Weights of a small transformer language model.
Size: 12 layers, width 128, 4 heads of 32 (2 for keys and values), MLP 320 SwiGLU, 4.17M parameters.
Training: a variant of Adam for these matrices, 11260 steps.
Each number is 50 + 10 x the weight over its row's rms, rounded and kept within 0 to 99. Layers, rows and columns count from 0. The size before them is the row's rms in percent of the matrix's.

# layer 5 MLP up, 320x128, rms 0.191, rows 260-278, columns 0-127
116:44 29 51 55 64 52 66 43 52 57 62 52 70 60 45 37 34 80 76 46 31 52 50 47 50 62 45 46 58 74 52 37 62 43 40 48 53 49 43 59 58 52 52 25 47 53 33 51 72 54 49 59 53 56 59 50 40 41 51 53 41 57 47 50 42 62 65 54 54 56 55 46 56 49 60 55 51 67 42 64 62 36 48 50 42 60 45 65 38 46 57 57 73 47 29 65 36 58 47 60 46 47 46 64 53 45 61 54 49 51 45 59 38 46 48 54 46 49 60 48 54 65 52 47 45 44 58 63
094:60 53 51 55 58 53 49 61 60 66 51 39 46 55 61 48 44 45 57 53 52 31 46 45 67 51 65 55 40 45 48 51 27 72 66 59 75 60 56 40 60 24 51 58 50 54 62 57 66 48 46 34 55 48 46 46 39 38 31 59 45 59 59 44 53 47 67 50 59 63 55 49 48 69 65 40 57 52 55 55 47 57 41 60 62 44 58 48 59 45 41 46 52 57 50 51 38 55 49 49 48 59 59 73 58 61 59 55 48 57 60 60 61 43 67 63 50 61 29 54 56 46 53 36 38 71 55 62
095:41 67 48 60 54 49 64 48 58 55 53 34 55 53 40 66 40 42 62 58 47 54 55 45 59 32 51 58 65 37 56 48 53 40 39 48 29 51 67 72 50 52 41 62 50 64 43 45 43 51 60 47 53 59 55 49 52 45 58 46 54 41 52 37 36 58 57 38 36 60 43 44 54 48 31 57 52 53 46 62 66 50 45 42 54 40 53 49 50 54 20 47 48 47 58 49 62 50 59 47 43 54 61 54 37 33 58 52 40 53 51 55 73 58 61 60 53 28 63 37 45 52 49 70 85 54 56 48
098:36 54 39 36 45 60 46 76 59 40 39 43 36 49 44 50 47 48 31 42 43 58 34 52 48 53 57 44 32 54 41 51 51 43 70 55 61 57 56 51 47 55 62 57 37 56 49 76 38 59 37 40 57 59 47 54 38 41 32 53 45 45 51 57 61 60 75 57 31 32 51 48 50 33 58 33 64 41 52 60 27 67 48 42 48 34 50 51 49 52 40 57 55 54 51 62 48 37 46 54 44 30 63 66 53 53 46 50 41 59 53 64 56 56 63 57 52 38 55 51 51 41 47 49 36 56 55 59
098:48 55 51 50 47 66 44 55 64 27 52 27 53 56 65 38 65 48 43 34 48 40 58 47 65 36 44 57 57 54 33 52 52 62 62 62 43 44 51 52 37 54 39 46 52 43 55 47 47 59 51 36 75 43 63 60 38 44 55 63 50 55 60 54 36 44 40 58 47 54 58 54 61 44 47 77 51 51 54 56 39 37 56 37 36 76 45 47 45 38 48 57 40 50 66 35 57 59 55 59 76 53 49 36 40 48 47 40 57 57 54 44 47 49 47 62 62 55 46 44 54 49 57 51 27 44 59 34
097:29 43 69 45 44 63 50 56 42 50 54 44 61 47 50 56 46 57 52 55 66 57 43 48 32 52 49 46 70 43 51 31 55 35 36 53 55 46 51 55 45 51 47 65 57 43 57 53 43 53 23 59 46 63 47 54 39 75 49 57 49 72 46 37 55 60 53 45 42 38 66 50 49 46 74 47 35 49 36 71 45 44 44 48 46 54 47 52 32 49 68 41 46 55 38 46 38 45 56 49 54 54 53 58 53 66 23 52 41 31 38 49 45 53 60 52 66 56 30 53 44 60 52 42 42 45 60 50
115:52 50 50 49 41 34 46 63 38 50 71 36 54 58 58 52 25 40 40 49 44 58 52 49 54 44 46 47 59 60 45 39 44 52 45 57 27 56 47 58 42 54 37 47 70 38 53 58 47 46 59 53 59 59 44 53 64 50 62 46 44 69 44 45 44 44 46 42 54 41 49 47 66 58 55 33 46 62 40 57 52 62 51 32 51 29 47 53 42 47 27 39 37 53 52 56 58 58 48 60 51 59 63 65 29 52 41 48 37 66 52 55 47 40 46 51 50 54 81 35 36 61 59 40 46 58 27 43
099:39 52 57 49 47 52 54 45 52 63 72 63 48 29 34 62 53 39 42 49 50 54 53 41 39 51 35 49 54 48 61 56 61 47 64 34 51 74 59 33 42 37 68 70 55 46 52 56 66 69 36 57 57 34 48 45 48 55 52 41 50 43 45 48 49 66 57 55 53 37 40 41 46 39 47 44 48 46 59 56 61 49 44 22 52 54 48 34 70 34 27 57 48 61 42 48 52 42 45 64 33 49 53 51 54 50 46 48 36 49 48 45 65 46 43 44 56 55 64 44 59 44 36 48 43 54 25 58
107:63 39 60 43 47 61 48 42 27 47 54 55 35 47 63 57 52 40 54 50 52 43 42 43 64 45 46 62 39 48 47 41 53 43 50 37 52 57 50 76 44 52 46 50 57 37 44 62 49 52 63 55 60 51 40 42 33 57 60 48 30 60 38 30 52 58 41 56 39 34 43 35 59 62 58 30 54 31 54 47 47 63 51 66 48 50 68 64 57 57 37 78 54 58 43 65 37 39 60 53 46 35 52 51 40 57 63 52 51 52 65 37 50 47 49 60 55 49 46 52 33 41 55 53 58 72 37 57
096:47 45 68 40 56 37 48 43 53 57 53 49 55 42 31 49 51 55 54 51 64 48 51 43 71 50 51 39 50 57 36 52 41 38 55 32 64 35 68 52 44 43 59 51 44 76 50 36 57 50 56 52 43 51 37 45 58 51 37 48 47 37 77 48 51 60 54 59 50 40 54 45 50 45 56 62 47 47 65 51 32 66 38 55 40 55 24 42 49 50 47 37 45 66 53 45 67 51 36 71 52 48 58 71 57 69 58 49 56 53 40 65 39 50 47 45 61 33 42 56 67 43 68 48 52 52 45 54
092:51 28 59 40 65 60 34 50 31 52 53 49 39 56 47 67 59 52 43 59 60 51 49 61 33 64 40 56 38 40 35 43 45 52 57 54 63 49 49 61 47 44 51 72 34 53 39 37 47 57 43 52 42 49 52 66 60 51 52 62 64 46 41 67 46 49 51 34 48 63 56 58 72 45 57 48 51 50 49 41 46 40 58 66 61 40 43 63 63 45 57 54 41 47 55 33 37 38 45 44 42 67 43 37 53 55 65 60 52 41 76 31 36 55 52 45 40 39 50 64 58 42 36 51 38 57 46 39
092:31 46 58 58 48 62 56 50 46 58 43 42 39 61 53 55 44 53 49 55 44 64 50 62 60 44 42 63 55 45 40 35 66 59 50 57 42 61 30 41 61 34 51 61 26 54 51 36 60 35 67 49 56 47 49 39 49 43 52 54 55 49 45 43 33 60 50 62 31 48 66 58 64 52 43 64 41 19 76 57 54 62 51 50 44 57 60 42 49 44 65 46 54 54 54 51 41 45 37 39 46 46 63 55 56 46 54 50 51 66 47 41 56 40 40 57 49 22 56 47 42 52 31 65 43 54 44 51
093:40 38 61 55 37 36 48 51 52 49 36 53 38 61 38 49 59 52 29 44 60 49 47 58 56 33 63 54 65 51 50 56 37 61 68 56 47 55 67 45 57 49 53 54 40 50 44 39 43 61 55 43 50 59 31 51 46 41 27 64 62 60 46 68 69 41 51 47 56 57 55 41 63 60 47 61 60 57 46 26 51 53 37 32 51 53 55 54 59 41 52 50 48 39 38 48 46 58 61 47 25 57 44 57 42 43 70 56 61 45 69 43 56 47 55 46 41 61 43 70 44 42 53 59 37 41 67 34
086:48 44 64 45 42 49 47 75 55 42 54 51 55 58 45 61 53 57 43 41 72 70 46 41 55 55 49 44 48 60 58 37 50 45 49 38 46 58 62 76 51 47 40 53 54 53 48 47 47 49 49 52 56 54 42 47 52 40 54 55 40 35 55 29 42 50 46 51 40 53 67 48 47 34 41 41 33 30 39 49 53 41 45 36 45 50 51 57 32 53 55 39 61 42 43 51 61 48 28 52 71 47 52 74 45 35 50 27 44 44 66 77 59 47 59 71 53 54 54 59 63 53 35 55 50 40 41 53
092:56 61 54 48 34 64 39 38 53 49 42 57 46 56 25 38 28 61 54 61 43 39 49 49 57 44 50 50 57 59 38 47 52 40 57 52 52 34 48 48 54 42 64 48 57 38 54 55 57 57 56 29 49 55 57 59 58 59 42 56 54 48 45 62 51 54 44 39 46 43 76 45 45 68 59 62 78 45 63 33 50 41 56 52 52 47 51 40 38 64 62 55 63 39 45 55 31 31 42 60 54 24 46 48 62 61 56 42 52 59 58 54 64 55 36 51 39 71 47 55 48 48 52 34 45 40 35 57
113:49 46 48 37 43 45 48 49 39 48 54 55 59 54 44 41 57 52 48 43 62 43 59 61 52 51 53 46 51 56 52 30 38 41 30 68 30 50 70 40 61 47 72 68 38 51 60 47 49 54 27 31 47 43 38 46 20 42 44 68 44 54 55 48 41 52 46 55 54 40 49 56 60 38 53 44 34 53 59 47 39 53 40 52 56 63 63 36 53 57 53 54 57 56 39 52 30 29 44 37 40 53 45 50 58 46 41 26 45 45 64 53 49 34 38 48 59 54 51 59 60 43 65 58 47 53 59 60
096:41 52 55 32 49 59 25 55 39 45 37 56 41 73 33 53 63 55 53 46 68 55 34 44 50 60 63 54 45 48 48 39 28 62 63 47 50 50 50 44 50 56 55 56 34 65 45 55 32 69 55 41 49 44 59 55 37 63 44 72 48 47 41 64 58 56 54 50 35 35 57 63 49 29 59 55 60 47 68 47 58 48 58 45 60 42 60 52 61 52 54 58 50 53 63 53 50 57 58 37 45 30 76 43 53 40 43 43 56 72 54 58 41 53 42 37 52 52 49 48 43 48 42 59 40 52 53 48
091:46 41 60 56 43 41 54 42 53 41 53 36 47 50 58 60 51 40 40 41 51 55 48 31 54 69 58 64 24 53 55 49 52 64 24 53 51 34 52 48 55 64 45 64 44 50 60 38 47 50 64 37 55 42 62 38 46 67 42 39 40 61 57 62 41 33 52 48 59 52 48 53 65 70 32 75 46 57 61 50 52 46 57 65 42 45 55 48 39 41 48 38 59 57 74 37 46 52 64 45 59 60 62 59 49 44 53 47 55 36 39 45 65 59 56 61 54 47 42 47 38 58 51 47 63 44 58 29
090:42 39 35 34 49 40 59 53 52 49 48 51 51 64 55 24 39 41 49 50 61 54 51 45 58 48 64 59 66 60 49 59 55 52 56 52 60 46 42 47 41 40 36 57 60 50 49 66 67 51 72 62 57 47 51 58 50 48 36 56 51 33 59 62 68 50 41 54 52 61 55 41 57 63 44 60 52 52 45 41 53 43 53 58 30 58 42 38 45 45 69 68 52 61 46 56 54 48 59 52 67 47 52 46 29 49 42 56 47 44 51 22 47 49 47 47 26 72 53 42 32 40 40 35 32 50 51 57
# layer 5 MLP down (transposed), 320x128, rms 0.19, rows 260-277, columns 0-127
116:59 66 56 53 61 38 50 38 48 65 44 46 53 27 67 64 39 54 68 47 47 48 47 57 35 44 37 46 72 44 57 53 60 54 53 64 54 54 47 48 53 57 59 29 54 45 32 62 76 36 37 52 54 49 32 48 55 37 45 62 51 64 36 45 47 58 62 45 66 47 53 44 55 41 48 45 37 47 69 37 67 58 67 46 49 54 46 60 45 61 59 32 57 50 52 60 54 38 59 52 39 49 50 50 60 74 56 52 57 58 72 52 48 35 57 45 64 50 52 53 61 56 41 53 60 43 57 50
098:55 51 53 62 33 43 53 37 47 72 56 35 36 44 53 55 69 45 42 57 55 55 56 46 70 52 28 40 60 60 53 36 52 42 46 49 46 50 50 57 63 45 45 53 53 49 47 31 42 58 52 55 40 46 57 49 54 57 43 53 54 49 56 72 30 52 53 45 53 34 48 52 45 51 43 43 46 57 53 70 53 71 64 44 52 30 67 51 54 55 51 38 47 53 45 55 58 40 55 37 45 35 59 26 63 54 51 34 67 37 64 58 60 72 54 40 57 42 69 60 48 42 59 63 66 54 50 37
099:58 59 34 75 49 44 59 38 50 40 42 45 51 35 57 49 50 59 41 39 44 64 46 58 42 36 56 42 52 50 50 58 53 49 47 61 56 54 48 58 66 57 35 57 62 58 25 38 51 54 40 40 54 55 41 57 52 50 56 53 56 40 22 36 62 53 48 32 56 63 54 65 53 48 52 49 50 48 56 35 52 42 67 54 51 54 42 66 63 79 46 44 58 53 33 66 62 48 61 51 42 68 56 50 61 40 63 56 55 53 31 61 39 59 62 47 26 63 62 50 58 61 48 45 48 47 47 59
098:40 63 44 51 52 41 64 41 40 48 72 39 60 46 29 43 46 42 43 27 58 43 66 48 46 56 52 64 51 56 49 40 61 52 60 55 37 43 44 44 59 52 55 43 50 37 39 54 52 46 53 42 48 40 50 44 58 49 69 42 55 47 37 29 44 48 46 34 49 46 49 45 33 28 27 53 70 65 52 58 57 42 50 47 53 45 55 50 53 69 62 59 44 41 37 46 66 53 40 46 47 55 42 50 52 52 38 60 31 38 37 67 56 50 36 49 54 55 61 61 75 49 28 64 47 47 44 52
100:36 66 61 74 47 65 59 62 52 47 46 55 39 59 63 43 38 53 64 30 59 47 50 41 72 54 49 42 49 42 71 65 64 48 60 64 49 40 53 40 40 51 64 49 52 52 47 46 50 31 28 64 55 48 46 59 42 44 54 46 53 41 62 60 52 42 34 35 59 42 59 56 57 58 70 49 37 54 70 54 41 46 50 47 47 47 45 41 36 59 55 65 54 59 56 42 46 56 42 35 42 36 43 57 57 48 67 60 48 56 41 51 68 59 65 41 58 74 50 47 59 42 46 47 44 53 53 42
096:29 71 54 64 32 46 46 41 50 58 55 44 40 58 48 39 62 34 44 32 55 60 56 55 21 62 38 44 40 42 48 61 53 58 44 59 43 61 53 48 57 56 61 63 41 43 42 44 53 39 49 61 62 50 63 48 34 43 58 59 35 43 35 53 49 50 40 54 50 48 47 57 40 45 42 66 72 52 42 50 50 43 43 62 52 42 50 44 55 48 34 55 51 40 51 49 49 36 41 70 54 49 32 47 64 39 49 45 39 65 42 61 63 62 39 67 59 49 57 40 55 37 67 34 60 48 66 42
108:57 40 67 29 42 42 61 48 53 53 49 43 51 53 42 45 47 73 60 48 43 48 56 44 41 34 53 48 55 56 37 64 40 53 47 46 46 55 40 54 57 46 55 50 50 27 50 59 51 41 56 31 59 50 58 50 66 47 51 73 46 60 30 42 51 61 51 46 61 45 53 69 35 39 59 42 34 76 59 42 51 44 47 32 49 49 50 56 46 46 38 44 63 62 49 50 38 52 41 46 45 74 67 60 39 48 57 44 46 52 71 46 56 49 23 40 56 42 68 48 71 62 46 50 51 48 57 44
096:47 36 30 54 54 61 39 49 45 61 56 52 52 48 54 59 58 47 52 56 71 49 47 47 56 24 62 47 62 40 48 57 48 34 51 43 40 52 65 49 54 67 34 44 46 55 31 36 59 54 57 30 58 55 62 47 47 37 35 53 44 33 60 32 45 47 36 56 42 60 45 56 48 45 48 61 52 46 53 46 67 35 45 46 54 47 55 52 51 41 54 60 67 61 44 66 48 54 46 55 40 60 55 48 49 31 67 36 50 33 52 24 47 61 49 49 47 66 46 54 56 36 40 55 29 62 28 48
102:55 39 43 38 42 44 42 33 55 51 62 51 50 39 38 50 58 51 42 50 53 52 44 49 55 63 62 53 62 40 46 41 39 62 52 48 42 51 65 69 57 36 51 60 43 40 39 41 51 56 54 46 55 55 52 60 35 46 56 65 53 42 46 43 33 40 50 35 66 45 53 74 46 41 54 68 67 61 51 53 57 37 32 47 66 55 41 56 61 44 67 59 38 59 51 47 59 61 59 30 43 43 47 53 47 52 59 79 52 38 61 26 37 40 51 55 35 47 49 39 61 34 43 59 58 67 45 43
097:43 48 54 55 39 56 48 45 44 47 53 48 44 33 41 45 74 51 59 58 38 50 74 57 39 46 41 47 46 28 52 37 56 55 44 50 54 45 55 38 44 45 44 47 53 49 48 46 58 69 81 53 46 51 37 45 45 47 53 42 41 55 56 58 55 54 43 50 56 56 47 65 68 39 50 57 31 76 51 71 55 42 49 50 47 45 32 35 38 42 47 57 44 47 64 30 47 38 52 44 46 45 58 46 28 42 43 51 56 59 29 55 51 63 49 40 53 56 53 70 62 66 53 41 66 65 48 42
094:60 39 44 35 45 49 39 72 41 50 55 40 49 49 41 29 53 51 50 53 40 37 41 39 49 41 33 41 44 50 51 57 27 48 38 54 34 59 51 44 53 43 58 44 59 53 46 54 55 64 60 65 58 58 47 48 52 59 54 62 66 58 66 32 40 66 64 41 49 41 61 37 41 51 48 70 71 35 65 37 61 39 46 39 58 39 46 61 48 49 42 56 63 58 28 47 48 49 37 46 59 52 49 57 40 56 50 64 65 34 53 42 46 35 55 47 40 58 64 38 50 55 47 35 51 55 40 33
098:50 48 56 52 73 68 55 63 53 25 64 42 56 50 65 51 41 49 45 56 51 51 45 59 44 51 50 61 45 54 24 56 52 61 62 62 34 54 54 50 53 53 65 37 46 54 56 48 55 66 50 61 54 49 51 54 46 42 43 55 56 54 53 51 47 44 47 61 51 64 51 50 51 59 69 59 62 37 71 45 47 62 58 43 52 38 34 43 50 79 65 41 38 46 64 43 52 53 66 50 49 51 52 76 62 35 46 57 64 54 40 58 64 41 60 26 64 51 44 52 49 63 52 45 60 59 47 66
098:49 42 58 58 67 58 43 57 64 76 50 33 49 51 40 53 44 46 57 40 36 57 60 46 35 57 57 46 37 49 54 32 66 46 46 51 31 47 55 46 21 51 44 34 57 47 69 47 53 50 59 63 40 54 42 41 66 38 53 57 60 62 44 47 41 47 70 59 47 41 39 49 49 55 50 42 38 39 43 55 57 63 37 48 53 45 55 53 44 49 54 46 48 51 31 54 54 59 71 35 49 44 45 55 34 47 45 65 49 29 58 61 66 52 49 44 48 37 38 45 40 53 58 41 60 21 44 55
097:70 63 51 51 47 38 64 40 35 53 32 36 56 48 35 51 86 46 50 44 60 37 38 46 63 47 47 54 55 54 66 56 58 45 53 52 29 33 78 51 60 57 31 51 60 52 51 64 47 52 57 46 47 41 28 65 41 45 49 52 40 53 56 34 42 48 55 57 47 53 62 54 58 52 45 61 62 63 40 46 56 50 52 41 44 56 45 45 51 46 40 44 67 63 55 52 47 46 53 50 58 45 48 46 63 50 47 49 48 53 45 25 57 55 62 60 46 49 43 60 44 22 48 40 53 62 43 62
095:60 43 46 37 52 41 38 40 70 31 48 49 43 42 58 40 46 66 34 48 54 57 47 27 39 77 44 45 49 44 25 62 37 55 56 64 62 65 51 41 48 47 57 52 43 55 40 54 46 53 55 53 65 58 44 52 50 41 50 53 26 54 56 56 53 41 42 60 51 45 47 44 39 43 43 54 44 50 46 45 58 60 48 51 35 57 57 33 50 37 36 50 57 41 38 56 48 45 27 44 64 56 70 47 32 62 56 34 40 45 51 70 47 51 47 54 52 41 53 61 52 61 46 53 67 36 31 60
108:54 56 66 47 52 44 26 52 46 44 36 57 49 46 51 59 39 54 59 73 64 46 49 36 60 40 55 46 51 46 32 43 39 43 53 42 56 48 70 63 63 43 50 49 40 54 47 53 36 57 45 48 42 41 21 41 31 79 54 39 65 41 48 31 43 59 34 53 63 63 56 44 58 55 44 37 64 50 55 32 56 63 45 62 55 56 50 49 37 51 47 54 42 68 49 52 38 44 46 44 40 51 44 62 58 44 51 44 48 48 57 48 26 55 48 53 48 70 51 53 61 33 53 51 36 61 41 50
101:67 62 59 66 50 48 76 57 41 33 48 54 54 38 46 44 51 43 54 38 47 44 32 59 46 58 52 66 39 35 29 46 47 41 54 57 47 41 53 50 63 64 57 51 64 43 55 32 59 38 49 50 42 56 44 52 56 50 68 37 62 52 44 64 43 39 64 48 63 44 71 53 38 58 53 49 56 64 78 52 40 54 32 52 50 64 39 49 30 38 58 51 34 58 53 48 60 49 51 50 57 38 52 59 43 55 35 51 32 61 52 46 58 63 44 57 47 58 49 60 37 28 50 52 49 51 54 42
092:55 61 38 62 42 47 24 62 56 26 37 52 45 36 47 49 51 43 64 48 44 60 47 58 28 31 58 63 61 44 47 42 46 46 46 46 42 43 66 45 52 45 56 60 57 28 41 33 54 70 60 39 56 48 32 53 51 48 35 80 40 59 61 34 59 57 38 48 59 47 42 51 35 52 55 41 47 55 46 35 55 39 56 47 43 58 50 52 42 45 49 51 36 34 44 63 42 57 35 60 56 55 47 45 61 46 43 62 51 58 39 54 46 36 46 41 51 45 59 44 62 63 47 50 46 44 66 41
# layer 5 MLP gate, 320x128, rms 0.194, rows 261-278, columns 0-127
092:43 40 54 46 30 56 51 55 50 52 56 41 38 52 57 48 62 43 47 56 42 49 60 34 68 50 35 38 46 47 59 68 53 43 57 45 40 41 45 60 62 68 52 42 74 32 45 64 56 54 61 45 50 63 55 50 55 40 45 72 54 52 67 45 40 53 55 43 49 52 57 49 25 53 45 40 59 52 60 42 50 60 62 48 51 58 60 51 49 55 45 41 43 55 63 52 77 54 44 56 36 31 52 35 54 69 67 34 48 48 61 47 52 58 39 59 49 40 61 33 46 31 48 41 31 58 45 41
091:36 66 40 51 42 42 59 40 50 62 54 38 45 54 24 69 55 66 44 50 66 53 36 53 35 63 43 46 48 17 56 65 78 44 52 58 47 59 38 49 65 64 43 54 54 42 43 66 55 44 41 55 63 29 51 56 62 54 30 54 62 54 42 44 58 59 43 48 50 50 41 52 51 43 52 46 45 56 50 44 32 64 49 68 51 52 57 62 43 43 50 44 44 45 56 46 51 51 58 29 35 43 45 49 33 56 62 52 33 56 49 43 46 48 43 53 59 53 56 43 50 59 50 53 34 40 35 49
096:44 76 60 33 49 42 40 56 52 63 37 48 41 33 29 63 41 48 44 52 60 52 43 53 44 57 60 50 57 61 61 41 65 57 45 34 51 58 61 40 36 40 52 32 52 55 52 60 57 41 62 26 46 48 46 42 33 65 26 43 43 38 43 71 56 52 59 58 61 60 33 51 56 60 47 62 47 54 39 53 68 48 56 56 52 43 48 47 30 44 49 56 45 49 57 36 47 57 43 42 37 54 51 41 59 67 52 45 58 54 54 31 61 31 45 46 66 57 43 47 49 57 46 42 47 40 60 59
096:47 49 64 65 38 58 61 50 48 62 45 50 51 52 56 54 44 40 63 41 50 52 43 50 37 42 48 57 65 39 74 40 29 61 42 56 37 45 33 58 57 51 43 72 51 47 63 44 38 41 61 53 35 50 44 37 53 58 56 67 58 49 49 57 60 48 46 37 40 63 60 49 56 54 50 60 63 54 44 63 56 42 46 57 54 44 52 48 56 48 32 59 42 62 45 32 44 71 46 59 54 60 55 32 42 50 52 44 34 65 52 62 49 45 49 37 65 50 49 67 28 22 62 48 45 60 47 33
097:36 61 54 47 53 63 47 41 35 63 61 58 42 59 54 62 49 50 65 49 45 51 43 53 51 50 45 38 61 42 62 61 55 40 43 51 55 78 78 59 50 52 51 46 52 47 39 40 33 48 56 70 52 33 52 43 70 44 46 57 45 46 74 34 46 55 47 39 43 50 51 47 49 44 52 37 51 64 69 50 49 57 45 60 54 51 46 58 55 66 48 42 51 40 42 60 39 37 51 42 60 43 21 43 53 38 41 53 61 48 51 50 48 34 55 48 57 70 50 69 41 54 59 42 64 64 71 48
107:56 58 37 45 35 49 52 63 54 52 46 58 42 49 55 49 69 40 63 39 53 32 48 36 37 49 53 53 51 47 72 56 55 28 58 55 51 36 52 56 56 69 48 54 31 46 28 57 52 52 44 49 37 43 50 35 46 51 37 56 37 35 66 62 35 49 53 56 49 43 62 59 43 39 47 42 58 51 36 61 45 50 29 45 52 51 34 40 37 48 40 56 66 69 60 47 63 46 49 40 50 40 27 55 68 43 54 42 40 44 52 37 59 46 55 46 58 65 44 67 58 38 44 44 44 65 52 65
092:33 44 34 35 32 48 43 62 59 53 57 52 45 40 54 50 54 66 59 50 85 44 47 49 70 40 40 46 60 39 59 74 46 42 53 55 60 38 47 64 54 47 45 47 46 44 33 63 55 56 50 53 50 70 51 57 40 52 62 53 51 32 60 47 45 53 47 48 57 41 49 56 55 48 37 63 46 50 32 58 53 56 44 64 47 43 55 59 65 45 48 47 53 50 35 50 62 75 42 45 40 63 53 42 56 35 53 62 54 51 67 48 47 65 44 69 62 53 53 73 46 60 44 51 39 53 49 38
095:50 54 51 62 55 45 54 53 62 63 32 52 41 64 59 48 51 56 43 62 59 62 36 46 66 45 44 55 46 52 49 64 38 47 48 47 55 57 50 39 66 67 45 47 59 56 70 56 35 46 41 48 47 47 49 44 55 28 37 65 58 44 42 33 57 38 49 50 68 62 32 47 54 49 39 54 26 67 56 46 48 54 49 56 40 47 43 43 40 34 44 41 50 48 33 43 32 56 38 52 40 61 45 33 46 38 55 32 53 60 63 63 51 48 52 37 69 72 51 60 62 67 55 47 46 68 47 55
095:57 65 60 48 47 47 64 56 43 55 50 20 50 55 45 64 42 56 43 50 33 51 46 42 45 46 48 37 51 57 51 68 40 49 42 42 50 47 58 42 54 63 58 51 61 34 65 38 32 52 66 63 48 51 52 40 55 43 52 44 66 58 41 46 49 53 61 51 54 52 72 50 55 41 57 62 43 52 48 46 49 49 42 74 61 30 48 47 29 38 40 46 42 67 70 32 51 60 47 52 53 63 42 45 55 58 53 56 56 54 50 48 45 66 58 64 63 56 30 69 32 58 56 46 57 64 35 64
090:50 68 70 43 49 46 59 42 54 50 64 44 63 44 55 44 41 38 34 50 44 45 49 53 71 27 47 48 46 56 51 50 45 43 48 59 40 56 60 47 54 40 54 41 53 29 49 55 42 47 45 46 34 63 44 40 23 56 52 58 40 53 50 39 59 48 44 58 46 48 36 46 48 66 37 49 57 75 35 38 42 50 36 65 48 64 50 31 54 54 54 55 43 48 63 39 47 65 37 49 62 49 28 33 50 55 61 47 52 45 50 40 52 48 62 54 59 64 41 49 35 52 67 62 46 74 40 42
096:42 68 47 49 15 44 53 38 69 53 36 43 66 56 42 55 35 41 53 52 44 48 46 58 34 48 45 48 63 36 54 40 61 41 48 65 46 28 56 63 47 54 43 61 48 45 47 43 50 51 41 49 55 51 42 48 27 49 53 52 49 47 60 28 51 51 42 47 41 37 42 63 67 60 42 47 64 47 43 47 55 48 32 62 52 37 52 61 59 53 52 66 65 58 55 49 55 37 53 49 39 47 42 63 38 35 55 52 29 50 49 40 61 49 60 71 56 58 50 46 63 55 46 26 56 53 41 39
098:37 61 54 67 54 41 57 66 64 49 39 50 65 57 52 52 55 55 52 50 47 52 55 56 45 57 34 46 46 38 58 58 63 33 59 47 50 56 44 47 27 55 46 37 72 49 51 40 44 53 42 44 36 42 59 44 59 57 40 48 57 64 33 51 41 45 79 56 43 49 29 54 59 41 29 69 39 41 35 66 44 70 59 52 47 29 49 50 33 59 52 60 50 52 59 57 58 56 51 42 45 50 63 48 53 69 53 52 65 43 41 55 58 58 52 30 59 46 57 39 42 43 58 64 43 46 44 59
088:48 33 46 43 35 45 56 23 54 56 53 50 51 47 60 48 47 48 46 51 50 39 45 59 44 37 29 59 58 45 57 74 65 43 52 57 52 29 46 42 56 48 43 64 59 33 48 70 50 48 60 53 57 39 60 44 33 57 44 51 74 56 57 49 46 46 51 42 67 49 58 53 57 50 48 58 46 62 42 54 62 60 38 61 47 53 43 51 58 37 44 46 51 63 60 36 35 51 53 37 43 58 46 20 45 54 64 55 66 53 46 23 34 43 42 34 55 63 41 43 39 49 60 40 41 49 53 51
093:51 62 43 40 24 56 51 58 52 45 38 37 61 64 43 36 45 43 49 40 51 45 33 52 57 38 37 58 76 50 56 60 42 50 30 59 27 41 54 72 51 51 53 59 55 48 62 54 39 40 64 48 44 52 67 38 58 63 52 78 43 51 71 34 56 44 41 60 60 61 55 45 51 56 43 51 58 55 54 28 51 49 31 49 50 42 57 55 57 40 56 58 57 51 48 56 45 47 56 61 76 61 44 49 46 61 55 37 38 54 59 46 48 49 56 49 56 71 63 52 45 52 45 43 48 58 49 53
094:38 41 68 50 44 51 45 51 44 41 41 55 19 62 37 40 72 58 52 46 65 49 57 59 50 44 46 40 59 48 49 51 44 32 36 33 49 61 61 52 46 55 44 35 30 60 48 55 48 47 58 52 33 53 64 28 47 46 33 59 58 50 45 44 56 45 39 47 60 47 56 54 56 46 40 54 47 63 46 28 51 63 37 49 40 35 45 43 49 50 39 55 75 38 56 52 43 54 63 43 54 64 33 41 53 48 67 59 48 57 50 41 30 50 41 41 66 56 60 52 51 37 42 42 36 46 60 50
101:42 51 63 33 40 41 54 53 63 51 46 55 43 54 38 62 46 49 50 47 64 54 59 52 49 58 48 44 49 53 54 52 57 38 54 40 64 54 42 39 50 45 58 45 61 59 63 62 66 63 51 52 51 42 64 56 33 53 44 68 47 46 55 45 65 53 50 38 45 18 50 56 51 40 35 60 55 42 36 52 70 68 29 41 57 38 35 40 51 49 33 50 69 53 49 56 50 51 53 33 46 37 43 44 39 42 46 59 42 58 50 42 37 53 61 52 52 60 67 45 42 72 24 45 41 31 54 62
088:40 65 63 32 39 48 55 50 57 48 55 33 54 42 36 42 43 49 53 53 53 48 51 77 28 52 43 52 45 46 44 46 44 52 53 45 60 51 37 47 49 43 53 26 49 54 27 48 55 49 63 54 56 45 47 48 45 62 46 48 53 46 53 57 50 57 63 32 35 51 53 56 63 45 33 30 70 39 34 56 30 29 49 65 46 47 46 67 63 48 38 31 65 50 56 42 36 53 47 57 39 62 54 52 68 62 50 24 46 48 62 39 40 46 44 39 34 59 57 49 48 47 56 50 56 56 52 56
095:46 40 69 45 45 43 60 44 30 49 44 56 55 41 54 64 47 72 37 45 58 40 38 47 62 43 53 44 53 55 52 33 34 47 31 44 38 52 49 62 49 60 50 51 47 63 63 55 44 57 42 39 49 44 61 54 32 41 39 47 43 29 44 49 23 45 53 35 57 51 38 57 47 42 51 59 55 42 52 55 53 57 62 44 62 37 48 38 51 61 58 33 64 46 61 61 59 77 31 34 43 62 45 37 47 43 33 45 42 49 42 70 53 46 51 57 65 59 52 52 62 57 52 62 47 58 59 40